Weights of a small transformer language model.
Architecture: RMSNorm before each block, untied embeddings, capped logits.
Training: a variant of Muon for these matrices, 772M tokens, 5892 steps.
Each number is 200 + 40 x the weight over its row's rms, rounded and kept within 0 to 999. Layers, rows and columns count from 0. The size before them is the row's rms in percent of the matrix's.

# layer 4 MLP down (transposed), 4608x768, rms 0.0349, rows 3871-3889, columns 640-767
067,234,228,260,226,207,199,286,238,200,198,148,187,210,151,238,173,194,176,210,188,238,193,263,224,266,178,199,152,265,199,222,231,205,225,154,90,244,177,192,215,211,255,194,216,173,186,190,203,218,235,199,201,265,154,294,186,269,139,216,185,208,200,251,320,211,243,183,306,183,196,196,158,241,208,147,178,251,193,156,155,200,154,203,159,150,207,179,219,217,200,121,179,172,140,185,176,150,182,296,230,269,168,171,262,188,194,257,200,209,185,152,207,198,237,205,150,166,243,185,220,229,157,216,148,146,177,235,210
080,246,183,111,291,238,218,117,191,190,263,115,222,268,240,158,183,199,214,238,177,243,249,118,192,264,132,164,288,190,187,209,275,190,238,269,258,160,212,214,162,229,207,180,132,291,176,180,273,155,230,239,128,186,200,145,233,182,139,162,213,195,177,206,200,206,209,148,160,162,231,199,194,165,179,129,203,215,179,204,183,274,214,185,244,141,177,196,168,199,207,236,178,192,239,159,183,256,210,218,253,197,236,318,147,199,172,150,238,119,264,210,243,216,225,228,262,209,192,185,90,192,239,141,117,247,207,236,200
074,189,157,182,148,235,143,196,226,177,236,220,273,225,128,156,225,236,173,220,136,214,197,176,248,208,179,199,259,209,176,151,147,248,191,210,179,156,224,249,297,236,237,242,216,187,272,110,258,213,262,238,211,188,179,175,167,202,192,198,248,252,236,153,229,202,241,280,189,269,120,233,233,261,195,221,175,201,169,193,259,181,218,199,217,238,225,204,259,242,256,159,201,188,117,234,110,223,199,260,181,114,222,200,213,177,216,227,233,173,219,206,190,285,145,183,188,223,294,149,260,231,206,115,213,211,177,207,223
073,166,189,185,236,159,178,249,133,219,229,206,155,166,129,146,145,229,209,184,263,211,233,219,153,208,243,113,161,197,144,262,182,224,258,228,238,132,281,155,237,236,197,242,221,157,184,194,199,152,240,213,217,208,188,214,229,242,180,185,166,156,124,206,184,188,235,238,269,216,216,171,247,145,202,251,163,201,222,223,234,256,237,260,253,206,168,158,195,113,180,240,250,172,223,256,232,246,163,81,201,195,171,182,89,187,192,222,140,205,209,207,146,223,179,265,135,198,212,296,241,201,161,242,187,206,232,232,172
090,224,185,214,223,198,253,181,235,181,145,268,144,183,200,233,253,188,234,295,179,183,236,140,182,228,243,231,252,221,159,266,184,172,224,238,211,283,212,202,228,229,293,157,193,163,180,260,141,160,144,209,193,221,159,243,232,224,164,200,119,174,236,287,222,162,231,222,175,216,160,148,203,176,253,172,207,198,136,158,208,152,223,260,183,211,249,267,193,256,140,225,168,156,223,181,222,203,251,255,199,151,246,144,151,174,123,207,169,190,154,189,263,196,185,232,211,129,139,212,149,221,125,201,222,260,222,193,133
063,168,188,203,181,141,214,197,224,222,194,262,192,207,247,244,138,201,254,238,179,188,194,200,194,222,151,157,127,241,198,246,269,235,191,176,230,141,180,239,233,208,205,165,249,175,236,163,152,197,175,210,234,207,194,251,210,181,191,242,188,206,210,182,220,183,177,198,221,196,171,235,226,221,256,205,216,225,149,181,229,145,238,227,111,271,200,178,143,216,192,161,172,225,186,149,158,252,186,200,194,182,227,152,113,275,196,207,220,174,325,163,210,162,164,118,170,198,184,152,198,156,238,183,232,223,184,191,185
123,221,182,179,211,155,127,162,220,216,159,211,213,161,211,220,207,120,116,282,154,180,218,160,218,216,138,175,206,182,204,189,247,225,178,233,109,201,279,215,128,199,198,131,226,242,238,174,239,197,240,184,240,219,157,230,214,213,169,235,199,178,155,99,217,197,260,254,190,179,238,212,172,166,199,251,236,160,200,175,197,148,142,176,209,199,212,186,243,242,186,245,234,117,212,248,171,214,194,247,310,61,216,176,179,259,194,179,140,167,201,175,202,210,212,228,122,222,251,208,198,200,247,170,158,177,164,219,203
082,251,147,187,223,209,191,175,209,231,203,206,141,261,241,202,190,253,210,222,251,171,242,189,185,244,178,204,276,178,182,172,226,205,192,236,200,240,246,185,187,216,138,202,213,248,178,145,205,227,210,232,157,247,85,206,210,182,172,78,156,237,129,140,135,246,94,209,206,166,204,165,186,138,180,132,207,206,213,168,248,247,217,183,192,191,193,134,300,162,282,165,228,127,178,224,192,256,243,182,242,194,232,213,205,151,224,132,208,180,282,272,191,193,155,252,231,221,222,256,200,215,166,200,196,204,154,205,247
045,152,194,176,211,226,165,213,212,256,274,200,150,167,285,238,185,168,192,213,112,288,200,218,246,208,205,246,168,213,140,193,184,195,203,161,190,145,208,162,285,166,225,254,185,143,252,220,143,223,253,211,156,140,218,195,209,259,195,165,188,228,195,250,186,183,134,166,232,180,175,205,195,159,179,242,251,242,185,293,121,257,242,201,216,169,235,275,216,236,221,258,183,264,163,207,210,168,210,146,178,280,219,184,183,137,191,209,224,228,183,241,247,226,241,228,268,215,246,218,229,229,241,263,228,251,155,210,179
059,188,152,215,248,204,202,148,257,214,210,159,67,110,187,214,179,171,191,281,243,126,256,190,257,197,185,239,163,190,150,245,150,265,105,216,228,217,186,167,268,200,212,170,151,172,176,198,154,291,257,217,168,172,235,293,218,233,201,192,276,239,156,196,159,187,167,200,190,251,245,121,165,182,179,233,236,194,223,164,252,211,179,235,203,126,182,185,189,223,230,216,190,222,163,232,211,127,196,227,160,225,124,162,200,150,110,210,195,245,186,202,177,188,235,237,158,167,215,126,227,259,186,200,181,146,167,210,159
083,166,236,164,273,107,251,162,128,192,201,179,182,163,244,264,209,165,240,213,149,173,198,241,179,240,204,210,243,219,211,176,160,233,231,216,206,247,240,160,180,209,201,166,188,172,223,201,298,165,277,207,209,197,249,204,221,169,213,234,189,227,194,201,184,179,202,225,240,169,228,214,196,205,151,258,168,181,134,181,198,217,207,217,134,194,196,234,227,219,219,231,186,214,219,183,254,226,124,228,225,157,153,225,180,165,186,185,217,180,188,175,181,188,195,168,287,232,180,152,209,205,153,232,274,272,179,169,191
067,183,228,212,154,266,231,204,190,166,199,132,164,271,183,178,193,223,211,167,245,124,138,184,218,307,252,174,314,183,170,241,180,224,253,240,192,174,229,189,224,166,226,202,164,269,219,252,187,153,220,222,159,264,231,144,254,196,216,114,224,185,243,149,213,156,210,256,185,128,194,205,227,156,213,196,168,148,285,195,214,293,119,192,191,202,147,220,265,165,195,267,184,159,192,212,175,185,164,193,229,184,195,203,170,204,228,288,271,189,225,287,250,214,142,298,197,189,204,174,188,222,190,201,239,209,231,271,131
115,205,162,179,212,254,256,230,208,202,181,206,201,179,188,136,210,134,157,169,271,223,216,175,202,153,193,190,216,162,241,168,172,218,193,132,138,196,184,232,233,229,186,229,167,249,291,181,211,154,229,190,183,166,230,197,272,221,200,255,245,163,226,168,221,208,171,224,223,171,209,233,183,223,225,224,155,288,176,266,177,164,243,277,184,209,239,171,188,197,220,160,196,183,244,152,165,219,147,195,126,181,246,229,181,236,172,122,224,213,154,219,221,240,199,187,191,213,220,209,192,200,208,190,173,227,209,181,185
045,176,234,171,217,224,192,341,141,195,203,208,255,194,222,177,187,123,178,142,186,188,221,151,227,237,225,204,242,128,180,195,181,248,262,152,195,179,208,178,204,193,201,141,232,180,171,153,219,247,226,236,201,138,182,176,218,201,180,207,147,249,213,214,234,144,220,155,187,169,197,159,145,254,183,218,187,243,170,159,107,113,194,181,177,220,187,280,157,216,124,221,181,213,279,166,184,221,193,204,165,180,234,173,162,173,165,223,137,183,264,204,184,236,198,144,185,164,249,192,147,219,217,204,121,174,224,177,249
076,196,193,213,195,260,209,299,248,196,245,193,246,260,245,240,180,243,183,188,191,205,185,224,257,155,243,254,197,222,200,194,151,206,123,244,192,219,222,175,174,233,235,177,168,177,166,174,230,182,217,194,150,179,234,143,213,220,162,254,233,155,230,192,153,153,162,202,135,137,133,303,179,215,171,228,241,221,238,156,225,229,198,251,167,149,151,166,169,146,214,238,162,218,223,205,164,211,184,149,183,223,237,99,146,200,220,271,151,231,245,229,277,197,253,138,218,173,217,158,233,245,182,106,172,131,197,227,188
119,197,167,211,208,207,188,194,210,174,182,150,119,215,188,235,265,194,239,183,230,176,258,241,209,129,169,178,210,115,194,200,205,151,172,161,189,252,225,136,219,162,265,182,204,146,193,264,269,189,179,250,160,177,203,132,207,233,193,300,160,205,214,212,202,206,253,214,241,177,247,199,197,217,245,252,95,277,171,188,227,214,166,181,230,274,174,218,142,193,223,152,181,249,216,230,206,225,221,177,266,169,202,185,180,216,157,220,227,317,259,159,230,205,206,171,185,171,195,181,189,200,160,202,163,143,172,230,292
109,213,182,260,196,200,262,130,267,190,209,174,178,186,181,234,241,184,226,148,216,254,158,159,191,152,219,179,209,186,217,233,172,269,195,164,266,234,145,195,233,173,149,200,237,230,135,164,251,204,190,243,226,207,193,263,224,188,243,211,176,165,190,201,199,164,256,175,276,156,199,121,170,178,160,239,160,218,145,190,163,179,221,192,163,223,153,245,239,175,213,127,189,238,184,249,171,221,273,177,169,190,199,168,223,194,137,255,200,217,220,249,187,184,140,199,176,228,214,166,196,225,240,271,181,162,258,191,88
088,151,202,201,191,216,283,169,173,172,196,192,131,176,183,186,192,168,220,245,227,173,169,168,192,139,243,151,195,187,209,218,155,145,176,223,172,220,118,214,299,168,214,215,291,199,183,170,208,239,170,250,241,237,121,155,170,175,252,238,195,241,225,273,168,226,240,158,198,306,202,189,193,176,188,199,175,208,135,253,171,177,183,123,247,276,196,245,234,180,205,223,244,204,216,156,286,166,183,165,186,174,143,239,160,294,133,168,181,222,225,213,127,232,202,214,228,193,143,214,233,109,205,156,171,293,277,244,189
115,279,135,208,206,193,156,201,215,245,338,233,199,234,189,198,120,194,266,190,256,162,246,143,185,220,188,140,268,165,151,217,128,227,274,229,225,204,207,189,240,183,206,245,235,193,211,230,126,248,176,160,292,176,195,228,230,194,204,199,267,206,150,167,184,237,198,200,269,161,113,235,247,243,164,171,176,175,202,249,188,176,253,198,154,230,282,174,143,243,268,178,183,229,280,266,279,191,172,252,227,84,132,159,194,185,193,184,218,128,206,190,91,203,239,165,195,138,191,239,275,196,169,251,204,183,257,199,229
# layer 4 MLP gate, 4608x768, rms 0.089, rows 3872-3889, columns 640-767
083,194,226,267,194,263,211,223,184,124,145,211,295,263,194,178,218,185,210,199,166,208,198,194,201,176,147,249,211,172,195,150,256,164,163,153,206,211,256,177,220,184,214,224,212,237,221,180,228,188,201,246,185,163,183,171,208,192,187,167,188,218,261,237,186,166,142,134,228,225,178,130,133,186,233,239,307,204,177,205,203,142,265,227,233,192,294,185,261,163,166,127,193,247,223,266,121,255,216,178,175,194,220,188,193,133,193,168,149,241,254,207,112,203,178,252,139,212,209,245,184,135,186,161,216,186,244,186,159
075,120,224,216,191,179,176,246,165,162,236,288,236,183,198,130,199,237,278,156,231,208,179,245,184,232,197,249,174,267,240,224,156,196,119,228,219,169,235,213,198,225,244,225,223,229,266,154,136,137,236,264,289,211,245,130,196,189,181,178,173,170,215,183,213,268,218,245,222,216,149,184,184,241,195,154,151,196,215,224,186,126,214,199,183,81,174,255,185,169,184,175,177,142,177,200,202,152,216,169,191,127,187,171,167,240,194,228,100,187,272,185,208,175,184,180,197,116,204,156,328,194,163,232,239,171,189,196,267
071,218,215,204,220,207,246,233,124,195,246,223,239,200,183,228,273,180,228,117,274,184,102,232,176,191,165,220,192,197,208,171,200,258,222,260,192,142,207,223,217,169,207,209,205,196,186,203,177,209,164,224,122,205,240,230,259,180,199,166,237,216,171,193,144,195,196,181,205,267,184,203,167,175,182,261,234,221,221,175,246,213,178,122,214,237,223,224,242,240,195,126,243,167,206,212,124,236,208,286,115,167,277,213,222,156,233,193,192,111,246,203,166,171,190,264,170,224,200,231,210,243,201,163,207,212,198,228,258
093,248,204,156,188,181,215,272,190,188,211,224,225,159,251,293,229,137,186,210,295,110,195,179,213,220,164,245,183,211,155,205,178,123,227,204,147,235,209,184,231,247,263,201,148,214,208,209,164,292,201,246,267,207,177,170,161,165,130,188,145,228,166,201,150,143,167,166,191,222,163,214,279,178,165,162,141,180,221,199,184,210,206,208,244,219,209,246,190,143,196,195,237,208,237,220,179,180,204,238,247,168,225,241,182,194,117,223,202,226,245,206,166,132,148,222,196,242,170,275,234,218,210,225,216,190,197,146,154
059,120,199,173,183,255,203,241,148,217,164,204,157,158,203,160,266,276,200,211,206,208,173,157,150,223,233,268,210,171,233,200,262,193,153,225,193,157,191,121,188,224,236,188,209,210,238,177,233,221,166,132,288,128,154,180,247,268,207,233,259,186,151,168,151,188,209,248,203,249,265,164,184,184,179,186,276,259,236,243,248,235,163,263,230,237,227,216,269,196,177,136,198,207,151,236,157,208,202,223,147,257,131,225,245,122,136,221,219,223,187,220,160,217,206,296,115,214,222,248,205,180,175,219,216,209,214,134,223
130,181,153,190,155,214,219,190,216,227,166,169,178,214,162,185,185,244,240,175,206,145,129,209,197,211,163,177,179,233,211,193,276,181,217,202,190,144,173,240,221,215,183,279,137,185,240,188,213,218,155,188,148,219,180,179,198,244,268,224,145,161,249,235,197,208,244,165,195,149,185,201,166,228,205,207,247,145,245,117,136,185,252,223,207,225,206,237,202,212,144,240,251,238,137,258,218,252,157,217,127,187,248,279,211,166,144,163,204,126,261,216,208,116,283,245,197,215,277,155,196,265,291,253,247,235,170,194,122
080,232,174,244,208,180,218,171,244,215,244,206,223,175,184,229,271,203,212,224,247,174,230,212,182,202,216,178,141,187,137,184,258,174,127,228,190,247,158,242,150,162,311,201,205,165,241,171,182,184,171,207,242,169,164,262,196,224,174,204,223,171,279,177,171,216,269,243,196,182,176,219,188,175,212,221,231,242,241,214,200,172,184,233,264,206,163,227,181,175,167,186,191,194,223,243,216,183,192,240,196,222,260,196,174,140,155,242,218,160,191,219,344,210,225,217,212,148,182,228,149,176,134,220,135,105,128,193,285
047,230,212,179,244,271,179,173,288,167,222,187,251,201,141,193,216,187,177,190,204,277,185,254,211,187,151,145,221,194,169,142,169,213,237,138,158,166,136,190,155,194,196,148,188,195,141,180,208,163,173,190,162,209,158,182,191,113,177,192,153,198,153,214,233,219,190,204,158,204,220,191,206,197,194,236,207,214,225,266,168,183,212,201,278,133,216,224,129,247,252,241,137,254,287,148,155,236,186,172,250,185,233,116,148,176,230,299,176,217,194,255,221,202,213,141,267,224,199,243,179,186,244,230,167,206,132,193,255
057,273,152,192,207,201,189,227,200,222,188,201,156,229,188,222,260,214,232,246,128,181,197,168,170,187,165,171,226,138,250,273,220,206,197,252,237,89,181,132,194,244,193,191,240,262,184,191,255,186,215,185,227,208,184,252,108,206,237,245,193,221,167,150,213,224,133,246,204,232,267,258,173,225,165,204,209,196,151,201,101,199,262,207,216,133,203,185,212,206,210,194,227,216,164,211,192,214,272,294,238,267,212,222,161,102,250,259,232,257,195,217,232,164,197,220,199,205,200,152,183,176,189,241,226,180,204,250,260
089,181,175,178,172,177,216,240,250,183,172,155,227,161,186,241,166,244,215,246,280,129,220,113,275,142,228,141,141,149,207,249,279,136,201,210,159,262,152,213,159,212,228,146,173,199,170,230,225,219,181,252,219,139,214,186,179,227,206,167,138,145,248,177,221,223,222,235,177,136,195,208,177,250,245,236,247,193,248,236,167,191,271,230,177,155,259,222,208,268,174,160,207,190,220,250,197,227,228,218,173,248,229,141,249,159,221,185,148,187,163,268,151,182,210,127,194,176,142,185,190,184,243,251,191,230,198,156,190
063,207,168,84,248,225,103,73,203,255,206,212,209,189,161,167,182,204,228,163,207,175,215,173,193,201,136,214,198,274,172,194,194,172,191,134,221,239,211,201,169,211,228,151,179,250,259,215,196,168,232,282,140,191,176,201,215,205,146,237,195,173,220,222,218,197,168,99,221,183,221,171,192,262,261,141,128,175,202,150,186,230,228,189,186,225,236,177,170,162,226,209,182,226,169,189,139,143,205,212,206,174,130,205,257,114,251,179,200,242,192,150,223,158,212,238,157,199,140,251,249,181,251,181,234,175,211,153,249
114,240,183,208,116,225,268,202,188,255,153,207,202,172,191,199,143,152,166,176,300,173,212,247,232,162,193,189,285,189,201,178,193,199,234,207,165,220,205,198,282,127,268,206,175,220,233,176,171,244,243,169,184,255,207,126,198,176,175,143,219,136,213,248,213,194,185,259,232,168,188,228,211,203,197,104,153,255,220,181,196,239,229,176,199,206,220,171,136,191,189,234,133,114,205,199,228,128,169,262,177,154,213,177,239,266,213,183,227,184,169,215,211,200,211,189,211,204,249,216,172,207,262,200,224,140,134,128,275
045,198,178,198,190,146,149,277,156,254,197,189,299,183,211,200,143,161,124,169,192,246,193,239,202,237,155,239,168,163,231,141,134,194,165,177,247,206,234,206,255,177,252,60,207,194,195,210,221,232,203,236,205,170,178,184,209,162,224,220,238,260,231,164,227,188,229,211,196,218,182,195,169,167,187,240,210,155,202,259,164,179,250,206,145,217,145,226,265,179,179,178,243,179,173,156,161,256,243,252,210,177,229,165,108,199,287,187,178,180,211,251,224,148,173,241,186,237,225,213,208,204,262,150,189,178,176,246,194
070,233,187,230,231,250,261,228,236,207,231,175,169,231,139,189,192,250,263,228,180,216,221,211,202,260,247,229,285,219,278,203,229,171,262,130,191,213,174,215,185,226,220,136,195,181,172,99,200,190,178,213,206,202,165,149,261,200,224,208,202,211,252,287,234,181,181,201,140,228,170,143,228,161,222,250,214,138,192,228,214,224,147,171,214,220,168,175,197,232,194,191,198,130,252,222,202,225,201,286,135,244,207,143,274,167,162,93,224,187,114,198,259,168,130,189,153,180,186,188,187,242,164,174,119,242,252,248,208
121,202,167,183,123,219,157,233,209,145,246,152,201,234,164,185,153,227,141,260,251,161,138,240,104,104,176,119,183,233,276,181,257,186,189,232,226,230,196,202,211,214,231,187,217,195,173,212,186,178,273,208,138,257,201,194,106,191,136,177,199,198,134,112,192,201,227,236,208,180,210,244,194,274,166,198,233,221,214,169,225,194,195,172,234,136,170,188,176,177,181,182,213,214,187,260,214,203,175,209,192,163,205,208,219,138,150,190,239,189,205,173,264,167,226,179,201,235,324,202,199,207,219,83,226,140,164,218,189
112,217,143,133,196,169,182,180,197,191,200,202,149,162,246,298,165,238,97,171,193,262,208,213,199,218,232,179,217,185,206,242,267,251,206,171,190,217,158,182,199,188,152,196,237,206,189,158,158,210,217,219,124,280,220,226,185,227,200,193,143,135,192,167,200,190,187,137,175,202,220,208,181,207,210,210,169,198,247,195,170,167,207,205,170,162,153,217,220,156,234,168,229,237,143,190,151,240,201,262,178,222,182,236,168,270,267,265,247,214,196,253,306,240,213,215,185,253,214,126,244,186,147,243,270,213,182,193,213
085,191,202,205,157,177,239,241,192,223,138,244,209,241,225,147,216,250,200,143,176,179,159,230,155,214,150,212,272,159,187,105,149,248,189,228,132,183,156,108,278,212,189,179,182,203,155,196,275,186,208,144,230,206,172,144,182,229,235,203,253,235,259,204,232,194,161,196,157,156,170,156,165,275,212,220,134,232,214,138,212,181,228,188,256,289,163,171,176,242,201,186,148,174,135,213,184,210,161,222,158,161,192,201,282,168,209,188,153,195,239,194,211,214,199,233,274,216,263,269,270,198,162,163,231,219,131,208,252
122,245,178,188,239,181,231,256,234,210,140,259,175,194,178,214,232,211,143,271,173,144,167,241,193,227,178,163,231,227,116,224,174,210,219,196,198,152,265,158,183,158,154,230,236,202,216,159,182,141,184,188,122,230,203,172,258,227,211,233,185,86,170,129,256,259,177,208,175,233,232,158,169,181,244,194,175,267,189,184,235,166,194,183,165,269,214,186,212,234,201,226,199,195,238,204,224,179,143,247,141,204,202,163,201,257,276,190,226,219,187,204,310,214,227,205,191,204,191,252,170,179,182,287,203,262,187,261,216
# layer 4 MLP up, 4608x768, rms 0.092, rows 3872-3889, columns 640-767
083,207,202,160,133,166,248,265,201,170,208,170,206,138,260,227,109,159,174,220,250,173,222,173,159,181,189,212,172,159,202,196,208,184,184,251,234,202,239,169,147,212,168,176,199,212,180,156,191,130,134,269,169,155,192,165,227,293,196,274,128,212,136,191,150,155,237,253,171,147,141,227,251,223,208,228,185,134,203,194,122,269,243,158,179,161,196,239,266,142,236,191,174,104,233,233,176,120,226,180,233,211,210,161,217,224,164,170,254,146,147,198,286,243,271,179,259,259,140,191,199,261,187,196,215,244,268,205,163
080,199,181,226,151,197,146,202,70,206,284,228,160,243,204,185,234,162,206,211,223,195,238,241,225,263,159,236,164,217,186,219,163,212,198,186,166,154,219,213,236,181,196,199,194,176,231,132,228,133,235,189,185,160,249,167,269,248,176,186,259,244,225,187,182,257,209,222,228,302,161,179,187,225,185,148,176,230,200,240,318,212,215,202,121,154,138,171,224,176,112,167,143,192,197,195,229,182,220,195,234,128,208,161,142,106,160,227,218,91,261,242,256,209,143,163,179,185,241,174,243,186,215,124,207,177,198,205,296
075,149,171,145,214,148,122,208,180,203,196,261,250,227,283,120,141,186,140,231,176,289,224,125,192,248,213,222,225,214,196,221,236,200,200,171,211,142,193,174,169,209,187,202,174,217,215,165,143,163,226,232,253,243,134,176,141,189,240,167,266,208,136,268,189,220,170,164,233,177,163,271,225,219,200,187,122,189,155,127,210,162,270,210,203,178,170,183,179,184,237,205,230,198,162,242,259,199,188,186,158,176,181,242,242,161,237,200,217,328,201,286,205,220,206,119,217,207,230,197,173,216,170,174,292,221,139,130,160
093,250,229,221,190,153,115,258,124,215,121,234,211,226,216,188,258,266,213,167,153,187,207,211,229,188,197,249,211,217,259,171,104,136,189,213,249,119,209,203,237,160,191,239,171,208,184,236,167,197,233,228,146,245,126,230,204,249,174,202,210,213,168,289,246,192,244,223,126,195,129,161,184,220,243,208,158,206,229,192,230,117,225,199,240,213,190,250,217,261,181,197,272,246,245,235,146,207,179,226,201,227,126,198,208,190,127,202,195,232,221,156,204,263,170,155,210,229,176,198,205,211,149,249,216,204,234,195,255
066,150,236,205,139,166,205,97,218,155,207,202,181,314,175,204,169,184,193,146,179,202,236,211,147,162,171,201,263,170,244,203,167,183,207,215,175,215,253,240,215,136,124,133,176,175,204,205,131,187,259,256,109,148,206,201,185,161,142,229,153,258,234,250,204,201,181,118,153,152,132,164,179,216,162,142,215,173,202,189,238,139,199,180,209,199,253,155,226,183,238,217,100,184,231,118,185,184,223,213,275,94,165,178,228,240,245,226,164,210,163,216,216,189,191,212,325,201,206,207,196,250,217,186,110,241,238,210,167
125,192,182,172,284,132,210,259,192,181,217,223,192,193,224,227,190,218,144,266,232,260,235,237,222,172,235,172,259,208,149,170,170,212,181,226,132,216,226,201,178,145,211,157,229,202,236,231,211,171,249,129,222,198,127,126,251,226,161,247,212,264,175,231,239,160,221,236,265,233,225,236,202,224,230,194,210,164,220,196,170,181,155,191,127,236,136,187,179,214,224,253,166,143,210,188,151,206,220,213,236,210,169,211,275,155,181,203,192,209,211,183,195,217,178,185,213,209,167,195,182,185,136,211,205,192,242,224,197
085,215,231,242,183,200,194,173,241,225,213,242,211,253,153,238,203,185,147,234,177,205,181,185,197,186,191,213,171,228,202,199,234,169,182,175,139,268,177,188,137,154,188,206,209,229,167,178,239,155,135,250,232,286,197,222,197,158,175,286,234,253,195,199,167,217,183,214,189,145,251,239,203,98,229,247,236,220,239,214,275,213,228,187,158,179,265,215,228,139,226,151,123,271,234,176,230,226,163,201,157,202,228,263,187,155,203,260,206,267,162,203,209,183,247,199,142,240,201,213,244,203,162,244,207,255,152,141,273
052,173,176,168,155,243,252,146,232,196,157,173,208,157,215,213,250,257,212,188,183,240,161,215,165,223,165,207,236,198,169,263,240,138,121,190,202,226,160,245,180,165,198,189,201,229,189,180,169,219,146,238,156,205,142,205,211,164,88,172,230,195,206,259,158,193,234,104,199,161,151,224,166,229,209,236,191,249,255,203,195,250,228,140,216,179,204,232,165,273,233,189,202,183,184,216,172,207,286,277,186,202,103,251,199,235,247,203,254,238,235,195,197,187,193,120,200,222,184,200,269,226,281,197,193,196,157,189,224
060,242,166,176,214,200,189,227,186,188,146,271,156,298,155,196,184,211,246,240,211,171,140,238,191,192,163,189,259,235,157,190,145,270,188,163,230,116,107,152,234,215,167,203,214,198,242,169,217,201,224,113,204,252,205,217,180,223,237,243,208,164,129,219,225,185,206,211,233,158,203,239,201,197,199,234,174,235,203,219,118,143,248,151,216,156,164,187,260,177,176,177,205,155,156,201,177,174,219,218,193,267,187,224,195,185,220,236,250,288,221,256,190,225,161,202,218,204,247,181,185,103,211,210,173,220,172,177,263
090,104,213,240,171,224,231,222,266,225,201,196,214,168,196,232,228,218,257,150,213,206,245,212,99,270,229,200,147,233,193,253,225,208,264,225,228,194,199,225,182,170,195,173,158,128,168,224,232,307,204,142,182,245,277,264,196,219,223,221,126,180,210,165,241,213,271,152,207,186,116,244,212,237,213,210,198,218,199,247,197,198,155,150,179,130,265,137,116,234,195,235,217,152,151,248,162,191,246,200,168,236,190,220,184,184,240,209,188,204,189,141,249,244,279,215,230,149,170,164,211,188,161,271,232,259,161,151,187
066,170,219,223,175,167,255,200,143,215,194,211,159,281,175,168,259,224,165,261,154,249,208,225,180,204,258,171,127,203,254,182,220,248,238,231,171,283,165,226,192,240,224,163,219,215,176,161,198,160,182,182,212,195,230,187,223,193,238,228,189,179,235,202,192,233,223,263,232,177,169,227,171,175,131,211,179,207,177,274,155,202,198,197,178,197,202,134,191,148,198,239,166,181,174,235,243,198,164,235,211,205,264,144,121,237,118,193,169,217,148,260,217,272,164,229,154,200,172,137,179,282,155,126,111,193,203,210,66
114,275,188,162,223,163,196,107,168,126,136,217,209,231,163,240,275,139,170,205,188,200,214,202,176,254,191,192,247,262,211,214,145,189,172,147,230,154,204,172,144,232,220,239,196,169,166,181,244,167,187,209,262,192,253,180,137,189,255,186,201,240,196,250,161,212,154,126,232,163,170,215,148,211,169,258,266,195,268,224,169,172,180,210,247,209,220,249,227,170,269,264,224,193,247,151,168,274,201,225,252,230,218,223,220,182,259,183,303,195,136,180,207,207,147,191,186,187,181,220,143,190,151,217,203,230,204,271,165
046,211,178,145,211,205,225,207,206,216,186,176,187,210,190,175,223,196,143,231,159,245,150,181,200,141,242,192,158,155,145,149,149,187,124,221,218,137,156,178,200,247,201,162,165,129,195,212,152,215,255,191,246,167,119,179,263,184,258,201,159,275,294,167,242,183,179,164,243,206,154,96,157,203,199,216,267,144,229,212,218,189,179,142,192,175,119,246,216,146,145,193,187,240,197,159,180,162,194,162,198,189,196,212,194,183,243,215,257,208,249,250,200,236,169,267,221,243,202,162,240,255,177,200,218,197,278,206,212
081,117,147,176,181,137,200,170,157,253,120,211,188,151,185,181,258,163,162,197,163,158,115,162,188,172,213,175,203,189,140,183,166,206,211,230,169,198,220,168,162,134,160,223,224,156,217,175,196,283,168,150,203,158,211,237,144,213,178,143,118,243,235,195,108,200,184,204,327,225,286,227,194,255,161,254,207,243,226,157,188,231,233,206,220,226,234,222,238,216,200,195,206,230,201,206,216,167,217,219,263,216,213,298,219,168,150,251,149,129,170,204,175,196,323,210,215,248,215,199,240,127,175,166,253,185,150,196,302
117,212,169,234,180,266,177,167,202,170,264,172,178,198,243,207,220,202,239,135,183,178,210,133,210,227,224,259,221,136,210,231,144,237,260,218,195,192,157,200,154,148,186,194,175,189,195,190,245,159,157,243,200,234,254,252,271,175,210,210,188,185,199,240,197,143,240,191,213,213,143,190,154,203,218,186,178,277,220,227,190,136,189,130,238,254,195,169,253,178,242,214,216,184,258,241,227,250,200,203,259,171,165,174,147,260,168,206,196,250,254,233,223,252,231,150,165,189,163,206,149,192,145,202,176,196,217,120,231
112,219,209,188,200,196,212,188,169,190,139,271,151,159,221,182,219,161,218,160,200,190,243,191,110,250,164,123,203,212,253,203,183,158,235,222,201,237,190,146,205,148,207,216,252,173,115,232,173,278,141,265,172,245,191,231,196,164,194,206,154,143,186,158,226,193,189,211,209,165,269,191,193,222,216,245,180,197,167,182,130,179,181,160,213,147,214,226,227,210,238,145,195,223,148,149,174,281,192,184,174,224,172,267,173,216,140,215,175,180,243,205,155,162,185,123,200,184,272,218,274,108,145,214,219,149,199,210,186
088,144,204,228,181,260,176,157,194,230,220,197,191,143,137,210,219,132,207,272,216,191,205,197,215,160,231,171,151,265,229,224,239,195,237,161,245,187,237,300,209,196,270,220,199,171,178,191,141,213,264,220,220,221,204,264,282,229,205,231,180,208,124,224,243,268,291,150,248,195,221,258,194,162,211,167,236,210,234,176,150,205,175,210,177,170,246,206,224,147,224,138,197,227,259,171,203,211,216,204,214,209,179,218,158,196,223,134,181,226,176,215,158,161,230,202,133,230,244,207,161,190,220,224,164,225,262,199,162
114,266,212,146,206,240,218,196,169,199,184,235,157,218,240,122,188,169,127,172,279,214,222,229,291,165,246,169,253,194,189,178,183,188,226,165,219,211,196,194,203,154,186,267,163,261,157,190,166,191,275,242,222,243,183,269,185,261,132,192,260,199,180,223,173,250,198,222,272,258,211,228,236,186,260,211,174,180,248,192,216,299,281,189,244,204,245,186,224,237,150,214,210,254,177,212,221,189,220,149,238,183,242,268,198,256,176,266,103,171,161,266,160,257,186,224,202,223,173,256,276,176,218,215,220,293,145,137,191